config.toml
n_layer = 10
d_model = 512
n_head = 8
n_kv_head = 8
head_dim = 64
d_mlp = 2048
vocab_size = 13027
activation = "squared_relu"
norm = "rmsnorm"
norm_place = "post"
norm_eps = 1e-05
positions = "rope"
rope_base = 1990.0
rope_fraction = 0.5
qk_norm = true
attn_scale = 0.198
bias = "none"
tie_embeddings = "early"
parallel_block = false
extras = ["local attention windows", "paired heads", "exclusive self-attention", "value embeddings", "a smear gate", "capped logits"]
init = "normal"
init_std_qkv = 0.0159
init_std_o = 0.0
init_std_up = 0.0159
init_std_down = 0.0
optimizer = "adamw"
lr = 0.000466
beta1 = 0.9
beta2 = 0.99
weight_decay = 0.0
lr_head = 0.016
warmup_steps = 533
schedule = "wsd"
decay_fraction = 0.557
decay_shape = "linear"
final_lr_fraction = 0.05
batch_tokens = 262144
seq_len = 512
doc_mask = true
train_tokens = 1890000000
steps = 7210
dataset = "wikipedia_en"
Each number is 128 + 32 x the weight over its row's rms, rounded and kept within 0 to 255. Layers, rows and columns count from 0. Numbers have three digits each. The size before them is the row's rms in percent of the matrix's.

# up: layer 3 MLP up, 2048x512, rms 0.036, rows 1611-1635, columns 0-127
# down: layer 3 MLP down (transposed), 2048x512, rms 0.0258, rows 1611-1634, columns 0-127
up1611 109:114166086119130159103166162106102181087139101081107134061164120112148085075058155110112133073129141131135145114118091092065038153164061139117155146169150140159142156091200137223120171160136095141114104132187116121125110126126154139140117121164152168165078100092151125146126111213104105200114119119105111114128156032155150134103044137083109118198181159152117100132113118107123148077151
down1611 110:088112094162067089109094149143119190125085124072123135121106102117130082172159141115078188094135091117144162140120106129158099144145129086096182093121136101090132068118148101153123071128116126082144140091145108128140093188146132131140097062171156114090105135126098165185103116137168089211156118144155152101136136096100137107089135108156133155134161125109136101192125152069104108130103
up1612 105:138189071104167106120103183149166116094195120171062119130146091136141093072124172158173164139146088109113163115119107157110161118162185166135163103111075101117154164146144085125168083091100095109113178131154158160142124141108202185163104122129149193173140101155137096180164139154114140084148162118096134099150175181163201146113146166096097082167170149078130093091143113132117109156114
down1612 101:098141163096119099128136134144118109157169121195104135114132088131122120117137123160124197171088088150133141101183146099122114103137122107060171109162089097109143115124070054109112057053105105052108132166146122157147151171135107171123084126144134221168175115138127107099144137104142150095120177104189132143086124149075143171130131120158078149174157139110164138153104158152085113103125
up1613 105:139128142130173105123124124148124166122130187113136131139138073115096089126087133171122117117164147099100154138107089124124065138100106169129135125173068146187148119152152115147110117076137118133160172139166156122142144036196162088119113158094151117147137097113149182101144151109149114139134131161101138125178101137099104142108050131098102043083114067071134128107101072060133119152169
down1613 109:115199106143103121158153122150111153143074078182149107125149163121139117115095147143131131079114166120158151127139159114082149182119115135109143128148181138170187065097150114110101181116177154099067096153203176087099146101112141187162120121135099123101112165086086179120125117101185143098109161190090123125086137092176060093096146184133121096135163148128117103180121076155156121128120
up1614 103:156163091121118158177157145133122165074140102167200089159137143111118121122115184190199147165138085167083091174136094122150074183129140164141178137080111113155129171055141170130129113122171161129086105146184148165097129128102148168087131142080101077112148087135119084111081163141166108211135141140077153137138137108165156115113069053170168078110147166110114167223113101129058169112113
down1614 105:127171126129091135111131111105135145106104109131171090121106104122096090110143152135147117210164130187104113168102183166106134152145160111162136136125129145081142088116165167107076132114175161121067133119140138173118105122108143147128098127127132141111166099170100124156085080134188122147119117166124181134145100112146186055151113158146130139122142117094122181155150066065143167103046
up1615 108:079122128136159117157118157194115146135200125104100107081122071134072068103164158059141136172193115150089144146135108086167040065155050134145143122079147094090134153101189163122213083094131145122123091145139134126138138121125123113175178117086114150133117115158136164108111161117149113083099134098126131106117114146086107161020113160118093181107145101114090113136174124196120124099136
down1615 118:046119140104099104101092079155119170126166134102143143094133145147116084097107129100148147116145140147140129124120233108136119092140161106163133089127177168072120116133054102094137116062113072135168119144095150117123102142073113131119097166076085170137185123148136095096170124124187160133106092139122091165173143132091112106124091164144162097126201122103102092102107109148133170088099
up1616 100:082100154100159098102171105136109109126124118046138147142178141133082107083145151131196037100174114148125109192106132133117087107100145145143133137177098092157151154177128150241141114136129118149092130116143180125144135169078130109114081163118133159167114160160160138112182168097167141122179183129142156121161138078154081150147145173148075102113184159114139141157111175083126161090142
down1616 101:093072146142086117118156100140138159145061136129121151052087140156176125199162152139155100074132098114103156185128115095120101170178128205090120133145087144073142127111091164103099099079112115184159098137098115118116140145104099181103119114095123135055150121133125082121051140136119118149150096119118103118073115105086080158148127117166133100154123128188165162144146144120175108115100
up1617 100:083137094130163117132103151134101143122190154084136119147167118118096143189107160064113129099181174123078122149106114050099113162115092086111159109130131099135133116140138125130130180140137145132154105142131167096136150163158154121163170113092157137145106119127174119156128145110121054088170140128121124136143137184145137125127148092143095180092096114063152098106137150094095134132182
down1617 102:105156113104113178126098134149105192122100175117123081163165165101101124171077110062130145156168144131129196070131119151137087113129149084128147146140120162118106126152146153146188112169144100181179149108142106123148079125075130096122102126124081161148187122103108091127169114107122099134126077166119124044218064135088104125119104087205161106127077071139148066155125093118124133176047
up1618 104:074167087170119140111166123185110119129132104148139172070120144136138145092168134135130123212117115127124180041164104132122088077063093124138115118074168121152165199103142129125111146104145185160152119163104190111085103140160146086122120117116180115091120149146184178184161125126137185132076088191132174060184126149126154160100125154100151133159129101153097086121108124042088135116186
down1618 096:101146116191086083094134117175172173101073090073139158123112161159167173130152140145068153077112154099122133189129163132096071137159124144066080144156171127137110182113096107060104125126141097119138100129054098203114145169136121120130165130144063133145109151111128188117153097102139140142124103154180121171146142155099102124101175146149118180139143113151109126136152119163098103144184
up1619 099:112083105120150172095126118147098142126148153120102170151110097095106109087140113126167127168172152161119096121169124118175137171166062117154110079149116122073111154124169158158209167201087054148074103145150207142188111143073143136111152095064144097110156158130107120126146107206118119140104152112149102166113157141096136110122083124141130112095141138114146082114079059112146142109176
down1619 094:085071150130140129105089169162115123100139125145095143084086181130112074151123102081122154140141137149169165076169254103141176112125130087130127138109089149129145136170121149152140118087142124112098125142111083189119080130082111096180088118082130196146178080140042143098136186070139135154140099102092097150099128127118117129174130127101154145115166145150153111147152193119108169091090
up1620 089:114152114146136123151153146148083188124089149137092112105142175135070093122145142102135141066102137138113129131156096163122112086116127077110159179127106109106145154081152109097153128149104139116077068168093128144137063157093171085074142170104128091135139182147172120118105155164111105138140148171091097116124105139109119098082098104159130178156118138105153085165147176147066147138108
down1620 098:135150161103138128102107174109165186155130065125074140104113129071150122160142160056175119108111047075159124164126090142208156141157128119158119143096127128134167154084138122148112160104080124113165140168139178126020137152119146143148130131165114071138085144052100091095131052130181126159142130109131135159106161114100098085132116085156178129120010111109185181174139144182124087183123
up1621 106:104113122166158098118151169155149133101158121095130148170139132143059189074137097214149183123107119098094128113180122089159061092163117150180147126105178163069190147092142158108110114095116095114065140181089108097133087187087136127209163160099158106103131183138132100177101132187145107200098203171115150101114095115093131093101106167140166142175152150158142164148083071143119151151182
down1621 102:140161083153081134149109157123117087108119127086102149157140086098085071078105127062160133170135071121172127149170123115108142111087156139132139083184106105078055118081110148199138068122146075128105186146169131124117140111131060177179090056082052172178159070143136117082149139103158071103064182153115155173130140088140172134152104204069146091129127134059084134161141042090118140110100
up1622 087:069107146125101139133111097143130131066146141155154157082098182157083140056121106080093108133170090193065151150129126127168131114071099136136130141115084079138060176143123153112180147097109095124101164138114188148099093135081125135169148090162156176146104139139163161186107153194171179144141157121117078097105148121156106106116156173114117132143150109147171169130134148155185126142124
down1622 090:086153155088077109171160068137102156107141147097127144111118130120077098152136145144081100109094178078141117158219255111128084090124140132075143102127132082168096148058129142125179120102069164096154149089104177131108124108125148150141110096048135100080134117178052169135126093128166086121107132097145112120137105091113124100151100153166125093105134101127115115120065108140211105132070
up1623 084:113136136186156141153097091158170137125177080091136125104185070167125064121113195099156089161150046161154170125102146112130142137171065154136195128158107115094129144122123134117100129109144127133169138107167169115077183119120102090171113089107128102112091169127198139098188087124090107090136187132153147054140138145100088124156152139111130158103091133103163119097086064153121148175103
down1623 090:106115157066194097135170099118140058126177148113110131141127122110173144163140107145123104067146098127110117169146255136125145127072093159156102093120142125184138082129145092142101153147135121186128175134087126158162141142049138137115100159142146147124101126092169149142162154138099169139179110133088092127074164103073103168141134102088126091144121093132132102107195146138144137130175
up1624 096:097035126158230151106072191117142141174112192115153102126103145105179088047122135113137087127186080137108175116132129092120090161122180120192145130175126127173126118059150158123136106159130092101099196116204175132120121127156129103113170095099105173144092178109142114134128152159104124106128148154091120100114126110162143113126140142150145097121125146133107114162141109089109178138141
down1624 088:139070088090092154097130100089110114165126147104143123146112158125151171105127155101132091101115167125168148093118255103151094166107138079074136105183147160091091152097165155080079108064117173102107118111134137139068147119111082127158150114103149102188141090146061145167152123088052148092130097135169171136154148138113095122117156131140156069151099119164059158147082089150127083102108
up1625 110:156050143146145136161143137139181145120127129100158136130121132113151136119172169191127136126129178160115193111172135101122140079091109108110102162100115130087182164102115186168139120138107162167147126102135160108164155131146095068150167104128141069154115157160161155114093131144095136099121132126154149115153110078159148090109147119186131128067157097108134120152142139125094204118106
down1625 098:102124117072131163121131141113125162105103172144123172096133165156138178143158142121120102086179150150113204120150238131104103153165124083122108154118148131115157120151118122172088076119138195148151138161147199128132140099082079111120182103170200166136116160189184126049166162101112120125122189118160181171109154071187137142175130147109148205128167103182180133158203145126124117137094
up1626 110:064105139109103177131142127162151133125115086081142119128129126157194154125153132147167172093175020145118137112124115120111067084116140158114117147204198108154093138076135133162121167081167098203092068151100108151154136141137096075136138099127190117108081184144172166166126104143141134103127201080175165124138070095110161127104088153117172092142137087143150095130179118067113154140120
down1626 099:076160102101063139133127120135102141178134142141163074077126132115130109161130122061171128085149094132125105143146172088097095141112139099096150123118170099179068107141122162155110133120141095155108063136148154099113132083153112112139108097121199159126111136152168142180150119116096078119101148116106158122147135079100142066139145130108163173111129102144214101091094124109162189109137
up1627 091:125170110149157145180122145110086184098148128111044131174105121157146092103085137145093096135147095124131157157084119134132148184118109078143111120171177080140174074073123121227125119157126133122124130142132123118143077177104115125168075179108054085116071162131173136184196071174152130139165159160105166097129144051112130125168103137146104187093105162057107128119125156102156160170131
down1627 100:134081133113126122121121087086148129070112119163169102102099122144137139108120116078093131087162125135132130157115225094120152160178134119134087078131159105204142141076151116159109151097146106107107120104154105140066119197122085188157095179119165136145125118133129100154109122121140077147117061116107174137090076137140099111089107164147106194117032133160132147149198116127160067124160
up1628 087:140131109133127164088155113117159118133152134179064114133187089127125103167093154105173108127138190091091072143112113151116152134138156170121123122123106126164122183141154116140139117112129062130098104200157136095099133130183107134143150117157084133130073139095128171179125133176187141141149155093120105095112094120150140101154100150127133133155174180197137052169102089111130160123169
down1628 095:102152126147126135101092103141120154113167179132156104133143081129145146133144151173084129092136128130143148134184088121157112117127086118118079091123123064138114088126084092128120103162192098154173135106147082179124159083162122100146152171165120113120133177165103123069160057135084162164119123128134128107170188208112120066139138101122121118084115122101148091124104103164170153113161
up1629 100:131096141102145111136121165151167130119172113121126095127186130127136139090134103132151129121134114162107120156121086129144115132111090082097123136088190079185158190114122164126120162143092127123097099198187153124165127140198111116147103114163102106157166074161118146152094132104170129158123119121190129090106136122158070177107077183127056121168143166076143119157126137132121119123131
down1629 100:154134143054229136143160163124192094108177178094177114135196103095095167110061109122117186071084108072116186114160242171166139132146091163100160071100085147118173115110152184120103189169120140105110168146079148111172120101142102133116118151132196127120167146145123138167148116119187135155137175136132123136151071119129172148129119120127127137150093125108139166114107121147184139131118
up1630 089:085162127116122173168125113179158101156162119153115138106093137168147124131119122154145143119116063168124145202148151128130072130120031133141140130133181115088121132140116109110144144087102157168150130136180167159116136098117089133114147095154139154141096155128150247113151163104115111163158137094200159096203152115183134191115117171160121146047119174138137132107122076157131129154157
down1630 091:110219152140097085098123082151103120132149106156098122161161140128116156124100149155149176116124134160120091126146255066118061173120131082102140142122103149142129152130135098127134137107121095157136148137111152127151112102129161133121116123088080081131115138166177160088142128141128150127109115137091143084096140123135145120148097058114148114178233182132157118065154116106115160163123
up1631 114:154078119153139160135156146154158089094145140091158152126135119151140140119120146179114069164182141095032170105137091139203146102141145114149166219169087101082141153155168192132202133095099143148072137107090162114152093149110111112125101097122146114139159151125145170135104135128117179192112101089112155067128134115158124135173154093129130094141138193125156115143139109099136185182127
down1631 119:155048125112118138107107125119121095107134080174176164133195112163141168131096100156138117076201126143059083107181115099181087133229136120095144113093192127114142167106116152126161133179069170129123174091083205122120111158147128074116128063134203079131142134142130135108137070106088098143104088176130118069164172167161092133154143177168122136180122139177182121076092164081126129115141
up1632 107:141108145134166135134126157134073108096138064131099129156173126157094133124192186145106113156132124135125159161171127095092122120133159178112196096096134145106134142099119123187150129164159162120082154157125112126034124134118167074103113131109133122139135122085122078078095118147199193121123128186112097124116199155117134176058170122118122120129162178121137109092144103099116112213153
down1632 103:097116092142116124145156061164135134111112141122103183119128133114139122109171179090108119111192189165135141147151174104076137115154170166111158100129173110121172153185161117137149146165124190145121131146093071123086050115119159109143146152134182095091077118083153118124138123089152088152100112110101158174120113159110082070156141137165142125176115143124125126121176123108113104131141
up1633 096:166127096168146120095160126136105151159145106071149122149107119174077132127092185144126104169149152119104111139128130155141117138163112150186134102088176144129159078095110129174115153128132086149148097131151152157165065097087107070119106118112083148178136158124100168143120103146156116109100134186077094128080099107063138057130123106179140104114140070102084152185179071086135180161169
down1633 098:143107060136123100117171118100082106172132141148103080160114066150124092128150189148123188139120092152171093099098142153098106095095201070147149095183162096099139128075151082144127144111198176148070166116143111089146183130131139108095155169122140127123146131083162193083148135097137099115118183131132129113139083148154109174120124110141141125140098100148122153144136226114089092084144
up1634 094:090090094154137105184139157160073190034166078079099100120173123170139118135110162153118046100156138079110176146117121120162138197115090093081112117149130072104136160133159100200167064081140150114131068127098143129143160167133188070151176133112118114151087134145111094129144105122196177077120121103122132108084108126187074040096087117168096158157134083096170101108122152118144145109154
down1634 102:111102158132116076133086118120125166143112126131122143120127155116123192157116139069120128143174127109118177176097195093125182130086144146082100068114115118156090182111086108131089115095154135156106139192090141092146126161126182121071165108077155193084107105086138126115168093155124119133122067128134141149096128182116106115141167114147091160169114090113137149133134128104072197109110
up1635 109:114147167118141147146120140157098117155143109142102091111133126149099165128186139149129109097146132071099180128154129193104095152091101145132107123158165154179150135139147129127143095198154127148123195093159147094103107115132151129153145161118128140117098127127137097097112113097095149153136137095125149155151132129107120093118118121129125102184091213175150116086142150101170163162135